Weights of a small GPT-style language model, trained from scratch on English Wikipedia.
Size: 8 heads of 32 (4 for keys and values), MLP 896 SwiGLU, vocabulary 2048.
Architecture: RMSNorm before each block, rotary positions, no biases in attention or MLP, normalized queries and keys.
Training: a variant of Muon for these matrices, 542M tokens, 4137 steps.
Each number is 128 + 24 x the weight over the matrix's rms, rounded and kept within 0 to 255. Layers, rows and columns count from 0. Numbers have three digits each.

# layer 2 MLP gate, 896x256, rms 0.154, rows 535-585, columns 0-127
051128131152160132132139105085104149098125150123130168121111166121171128167111134164132134108158175154127139140112137102153106125161160134194089156110132175157119150160112109144136096157148150166175157146102198161123127149165141162122141102162126148087117105136144155118158093128115145113100141122167129131143106143100134116107137162118179123141093091173121162094137102126107162152084
136109115127119108112115135174167112103142154134104159124101125121115146134154115126092090132125120120128120117123140131157113108121139119125138175096128135117171090135125087100134121094136123094124126115115145117114133139103142164155164150116169164118118139116107143142147140121142118129118143122158145140119108112143119108163110153103104114147114131114123135136165110126151145126134
177094162161102122113124113105093090101121164123128103137140123088120118143133116123147134198105145157127132107142094165165122208095108115186065159156124112138126103069086169139162090115131112136149137124122162127088119103163155147146121124116134165092150151096132149155109089143148143163124151135093187139112131181124148136137099171119120135140164149167141075081078099187108167148120
125087107154106065177165079105153128151086137147109132115133135132102141147130150152166119162094092130118127155192088157097109136090115150132145108151138088153179140115179114089119153135074104164140142197128090127087104092065111118121136126117166112138153111170106155078123120116140161108092121133113121078142139208104095134087091217105133150121108116129134171172122128155149146133145
125130142103158136147149111121138119149098111125138129121111149121137156126135146128142139148147121153121127122151127138135147131128134124138111129099094115130146112118148140120124112114122108130138127137137097133147139115108135116124133111118119105143140135158112115131111097128137132125140136127137094141136108121116151112125131139123132123109124144119131139137117118115118126144117
094111180101107132167159137134171160137115155170058135137083118162151148148126171169127095141176102149135131142139137152130125134154170143107144153129129101141116203147191126100128110151105120143152125159118098138105118130143168136110093109123120130099098119102122107099150117147125090100158121122117127139140179100111155151098124110114180120164112115146091096155138103160120099135140
155094109142110137080153127139147074138141100127091111118127121136102067100151157112152131147107144163113086112119107142105121161114157108142099137144098111152131142075135106109125120114160122122175164118098146118127155140096093112142117109121082100121208111129138099122125092144094116098125093123128144111097162126129127061148150147153144136134110168096124108122113140134177172144147
108147095089175132126084147118152109074114122173122170129125140134157169104146152105125136158100125134099130112163103119138179155136133118101137061116199101219120164101154132122189132142160149119120163122103136157110158153148144149095090131122143176123131127146122146153168102122141102105158125133160104132122092121166145108133125100163123147068094141160103151098113109162127144165114
153104165109107146122145159113143111132110112137147166154114129156169157146109158108183115101086095114104130121148150128155173117101136143094099165140074158128111118128133156120146123078103122107091127138059159141129157126145196136142144105136143091095096100121114097133098143139149128135142118131133121151099108097136132084126141073160144115147124147089120109131126122118074123103136
144147194124040147166112132125098141123094125101116145135105185159141117114109145177150109147109142139142162136142118107129158166146156153112131156122181128102074102161103135127108169159141103122090174114130126116184200139135178153153142113168110113089133159138242134071128158102135122149177175156177142112186133138105122088131111138101181157104136094133163144137155130091144159208109
134150121108137118140104163104129150124124136123076119115111107158124177132151120154145129161117108120126115151116090108151126094105135155128155146163139149146144108168147134121128158121122159133091156165142134116098116145121185135132139117078110142113102128105141109109099122132141098132160113107136119125106147093125120104147072142108130145131149112123102140096148147123131148133145
143145083122095117163138123144161136131122128121122127102102168154125125133114168123105128140096126138121089088114150129084092111153154126154151132117152118118173118131167156117134162101147085137132147118119144143158144190170116106078106171141092125135160143083138153164107143073128112120156156126117109102115119119077116140128140161172100142091166146124162159122161091134131121105142
144137141151121136127101097112130142114137128140104123145066128122108158134116110103138127131146164121152109143151146114146142132127123113128144134126124141127121131088118149118095106107119125105120098093132108168097119120149134106139122099140152103180113128148147115107125106138117136096105147108119117082116117078150150125128111110126120104151143139088145084116150111127124094157133
139120102118154104115092139123141131130193164101116133145078116155112148103109136158083090177100099120076109140107126127127117117122109127110097114122131156124109140104072142174150112075139126150114095148165186146105129152107140154147114157114111115141099123128152142156135145172112136110142116155146109113102128079129148120114164151118159174125131122141133171106088155104137113123118
130119131149156126124125107111150132145101156137101136125128121132129108131131147128157083121150156131165129094097124129141130155126129139137145103127150123088146171133124155112130147131160151155109138152135133117102116125139122142135160119122098171139163117110110144112153145131148140129133151153129131088129145144144141147102128150116127129118151124139154161123149110142141128111071
106142131135131123089121142142100153130115119120115102157145118121129136122132126145110169131142156120136095117112151143134093115124100112103141103137124126104128129136140132108127117146113128121128135149099098111153153110128129128114117135130140122128101121121131091114122123112083150134157106118125146132104138129100115159096115101118149132127138140128139122145139145098109140114190
115120164154106134120109097106115094141129092127123169132151137149150095119127112139127120092125126130132119138144140091089182118147127109117129111121101139122104117134161124103148141107115119143119128130107145120130115123108114087103064105134156115132141105125128119163120172164178153140108117118114135124126120092094131138129087136093118102100126118139134093125183119138135137136125
148115118132156147076109114136092133124139116132134134122124111110140158126120194095186132075131098132111122143144115126099198137146099081120107138121117141109110115105127118140128119118129147097123113105157148162130117124116136136127102129145126152127073130110138189092128086120092107079111110125093144093148131137102084110126108121108075130147121141134111112145153148117139108118176
121169120105138102136107108120174146126114119133110124156110128113175112137150149133136188139124154129122150106124112118128128143172145132109115139124170105124125169099145140110142128134142130185117180115086114123111128140096160122110142119151139143139112154107151122136096129114156091153097103127156118149125127127153132135094158127086152133094105143132134122131110127162103124155147
138127130108143125123096152111134082115120091101100117103111143127155143136143095093145104101111145109130151089155116110150138147142118142092076129133096105065186124120162129089117098143084162160177123142164141119151155114141136109121124133101134115173128146133146158134160123147126117131149136104117156129133145121128125110138155101183130165059130122103105134135162110125096148083069
122162124119105112156138137119098095160135132122121144123127130102140133129132105111153121131141158129196121114130118117130117141127137117171110137128128069160107123129117106117108133124116127139133153136105155135119154152155098108123117133159120133187148097111127146148121119132125134144103134130172091080148094125147113119123129137128135137137155130116164113146122179136147106139134
145161164094088123099138106137097161098105140165097115071100128127141106095098108138108133177099079120121108096121085090147148110127097117101147155167137105107170130132140107161132132142121101089142085132149133121122136129074136059115120144070125114111105145166152109153110177172106127095154113178148102145160132116089176108140158140112166156132086170130154150107135156136099162109141
126160143101106154142110129110133172087112125118166103143134133123149117120153116152075147127106139110125166135132190106118103128122129138144162099158112131112149130110131139129114130151109165156085085121152124137147138118142148116138108151121129133106110139127128100141195154144090135138118098160154141126144129109122105121136163113128106108135123129143141113095112136137142072124128
137102094097111118146191114145066151153138164085123167092097162132069118168142143154138128103146096138181147147118147143123122116155146127159121102085106130111091075164082154102140092129135071095141095083060148066131086150096174152095108104113134173118159122119087158124136127188134106107164159153120145084066072137133118101111094184116097167091128144058097117111128098177131130128112
091133162086121125148154145120134116138155133125097097128108105123108045137152148165157124117147178105078204104113105131129180139146074168122128157116148113143160103141083143156117102147166101169165152099124133128126107091127155122135127146120093134132130188150153078131122092124128100126126130140126116115136087106141133147141149128143104137131145207158108101143155146168184139113117
154160107109123129102117147112133123135132169136108146128097174163132174100157128138139139104135135085139145121118124141099145130142099135097122107090108128116170136092153092123114136154135132190117144120124090142092119131125127143114079106080121103126126141112134094116126142148149137113104126096135097116120155173145193148152088127122137122127134155125111130158160095151102115136118
125131107090095081145120080153175130149103123160155100146089104122083140111098141138158106160104113057146112169121146119165138115120099102158123136105143166154171096080091143185117158090123147140095136128125119170152157161159154107140121128097133147121085123134155142139138133112116167125146152122153109111133143132115144137091135102153229158142076112148093118169161142126153112136144
124130129126161143104123142129128154126108109146118124157121146120128121140128107105117099154141128130120141138163145134126131152140124111125145103106132124104126123147139129115115080119145135163110138125117126101104117132140119159125112139138176133156127117129124100125086109124140108108102123118135105136153110123159157129138108132131138139119116105143108102115128119115125151122107
186123113128112122119137116126148115106127134144131096120106140154102144147126134135151102109129118113127092142124137106130122155129099133119124127129155124136129129140125126104113139118114150127147124113122159112131116109117129087096120108168114117096119139111150112118122126099122112133134147191128134105148079130140121135174129107150147147125121150094135118126126131115165162146124
139134144131097076144104085136133121115066081151176107078143123132137092170116111129152172173071120151099131059158160100081062129169078109123086178115112126135134108150118143160122121115135123118138118106111100157090135130079159126134123137144112137179109122093112078143109086128087120057116109129109107166162130173159088131143116058073096064107071150116113080145115118156154094145153
148095119194116119069086114149196101136119170155127144140145107086083112087142146113129183147161150148106134126121141190118170164084134190094141071090125175161128142112104137154142133133166124110072160146115140096118148152107127223110128092132143092085064145129131138162100163124150166125124155026154102121119089140111143132148115115132070147131178079096119135125074118090088157129158
125110168145100130162127138116123133126155106101133104116135130134116176111120134158139131142084115149144089137157099124105115145146136096111148143138155125095138128114141127088097151122147092147117100136142140177134098134127126093090090171105125087143123151139147119162101147105110091094149104131103128125100126149108129118134127137131130131149142108147107123127147135187115116148166
126148067140139101161114146148126152136137117137092121126164150162134136131169116134084117162089146108110136083068094105129146150110144122121078126186122123113135093182141107192142114103140130161118166144119137127156123140104122152147128060153158154151138182178134148119108104123110121113120138141133106145146137139175131206160136131139105155115109158134097124115120111133086070125122
138148084104111100161140121110122084138131149137096195152094096145087057089101103111123102130102100087095161113129131098144086100110111148104054075078160094145137125141153104137120115173156139161128053112128131078170106134181148105102103089129121131145154155112117120116114116108162099159137101165122165124115069159060091169188117125133129096137081139163144142182141127134112125122160
084095103098145135183142115093122133131099145133095136141120135137149154114153116121133038127129108086120111095177071131115117130133109114167167195152159130103131143150129123135188142184154131138115115164144139128157143124134135144092134154108128123123123143161118115124127075120177113105099123174166149117120121154127093147123165136101108160137133140113180156085117078111147137102134
137147116135128151145138139134100158114137123113127145136126127128132109116114119135145099125106157132137096133130123140118141132121114103131125119126159131122142114137154125131173121129155139160115138106145133117125097136121153133122117124095126128111153149111142130148132112140128129137134128097117098111132133161143147155123135127126146146138120137129137112123130125135147129144167
135152135141141134131106122127141116139135124138136132145127139158128131120134141131115135136128122133140122136123149131142117129123123121141147149134141122119107134106111122149150161137110120127126135121124122154125124117106146134119123126133110125138124125123109131133145100140115116149135130147125113123141149116148121110127141136132135121119116143131124140139162133170123120128136
120141135120126137140116172120101152113123118139141108121114146172122108130121130128125120130160134120145121157173136139132088137127163123141122130118146142118162122137133137112146149133125133121111131097128137159126101127120133160128126184130162106129132136122116149151122137150144108162139111103142147119146147133145155158125153169127134117136139127129108109155119129117113133124129
057141200178127141114104158149135093148127099190098067127155118125125125127089136096140099177105095139122180084146144155122151099150118142088099136151118162118108098137173167083119110127090107103158111068122177073046151127128140161113100082141142153098107146149147140140168143111160140117146174197085157151142132101089176108138114124132129141108148127102121090122158061070193172118107
146107147116073131113106134149093133082130109113123165114094133152154130088130112089137107105172134115154113176129119114076143134118145145117083164133128100080127132162131086112101126116104152179105139144164105144137107152092158141128078116123140128129182118124144167123119081128152108115156145140171089119143126173137092124148111156113132137106087131102151115189146096115140125142131
145135128156130147114146127115130109123125144088117114113096116134104142153119140116094129121104081089127120129167132140127179120158123116143140146144158125103133181141090180116132106094150147118113148156133106149117124113117140152115126143140111192148167149087190172128128106110152125139138163088139122148118095114098107095106112102128166123118098134123122105120137114139141152140131
118141144137090107115127146124094085105152107163065172140128120139104106181169170128096124145141121162191148113109098126171090109132129144141130169072120135085153135140174153125148133124136130103159093139110120154150140118106105164179085113141136146134140088121127150140157065117146068101104145110115137135105109076132143175140087139115083120128096118148105122109120117097117129160104
135126115129125147121135124127129136120122131133130135130129132130133132122134119130134130104141125115143127132121113131126115132135139138127144112133129115140116101129116125135133126127133138133123129138131132132144122120123119111109141123141151114132139145137124126130123134119126125148137117118131130119130128119123123124133134119135129132142125122141138124127123129130130122134135
119132116126113153153113125123119119112115137109142141161151115134104101137163144156143142145117116093144142139146123137112129113160134135123140137109124107112136128140145147101147148133112151123154117136075113084147097163143136147111111171113129086127110149109126132097165113121126106135144127139108154124130146118109138137124125130153114131128082139158133137136118127137149126124110
116148101145089088148074139098127146089105102125115118145144134171182091117111136158140148162090128161130154134152140134114090130144110127124144126129124070139157116124149099139122171085135132117101155153150150139105091125118128144088175144158151094097137132100144153160117130117151129122144132107124123141129105124096126107157109153136143107159146114125108125121112155159096121095134
146168133141112113141149142131137176115147124112117135146083122102146102124123123119139130140137153110109144140165111115108139127119093112125108123106109069137092126145139120130138111150126148114149102125127109126125096112140141108136109153146129164131107117138160108137094142105170144120112141148080124149146068174123117115145113172127109137102156111150153122109140103130106116140103
133137158147091112150165161146137094164136104169121112098104154164119089137135164140164139142126098086117150158160133119164126143176102154144142100105115134103110119146124140125146180157131124133103121117147125139103100134175104105140114118104131134092075119126134129142134093161157110099163127102136170115113162122106146073089144078122132120124119147144173140143135087151190119170105
096183119126109089135180121102096136124119137148131160155120146117108151098093102157173178132126104126147141066114126068139077148108084126134123159144127137143134130111152095152142185118099145089136137102119102138114119127115166139117147164126124099147109124096121157128120102154124178129158109166155122131146164125092152178138112157092098117090092123140137114149147131144100150125112
119128095156137127153155142121122143097109127171154150110134125141122118120109111126138133128098151135103146124132105093139098117103108138124100154117138135118131126152118129141110058115138122144122118122096141098137099103135095138106119150149125111117122159114133132119114180130093115128104168119122134133150139078119147095124141142160119162140108118104123109106117133157132083091206
113113111129124110144139143122116166117141146124135100128149117154138133138100118146126142123129103130135132115121105080122163151127116138128111128123116135101138141116111128090166144140114104131100111106112093146146138129116114144151148112120096156130162109114130141128159147125133149146128148128149118155151080112103143094105119155105118133149111125120125138123114124129105114122149
167145139161094119118108138134135104137133143138155138109115113144128098151155137092135110167117110149095127110146112144143126106151136155141143132110097113105122124139102087112133129128136109093110145137119109151143164179131112129162110100159148108139123161117101143165160119136132131112092127148151084101119148154135138112123127133114147107105115119149114105105141114148144129140162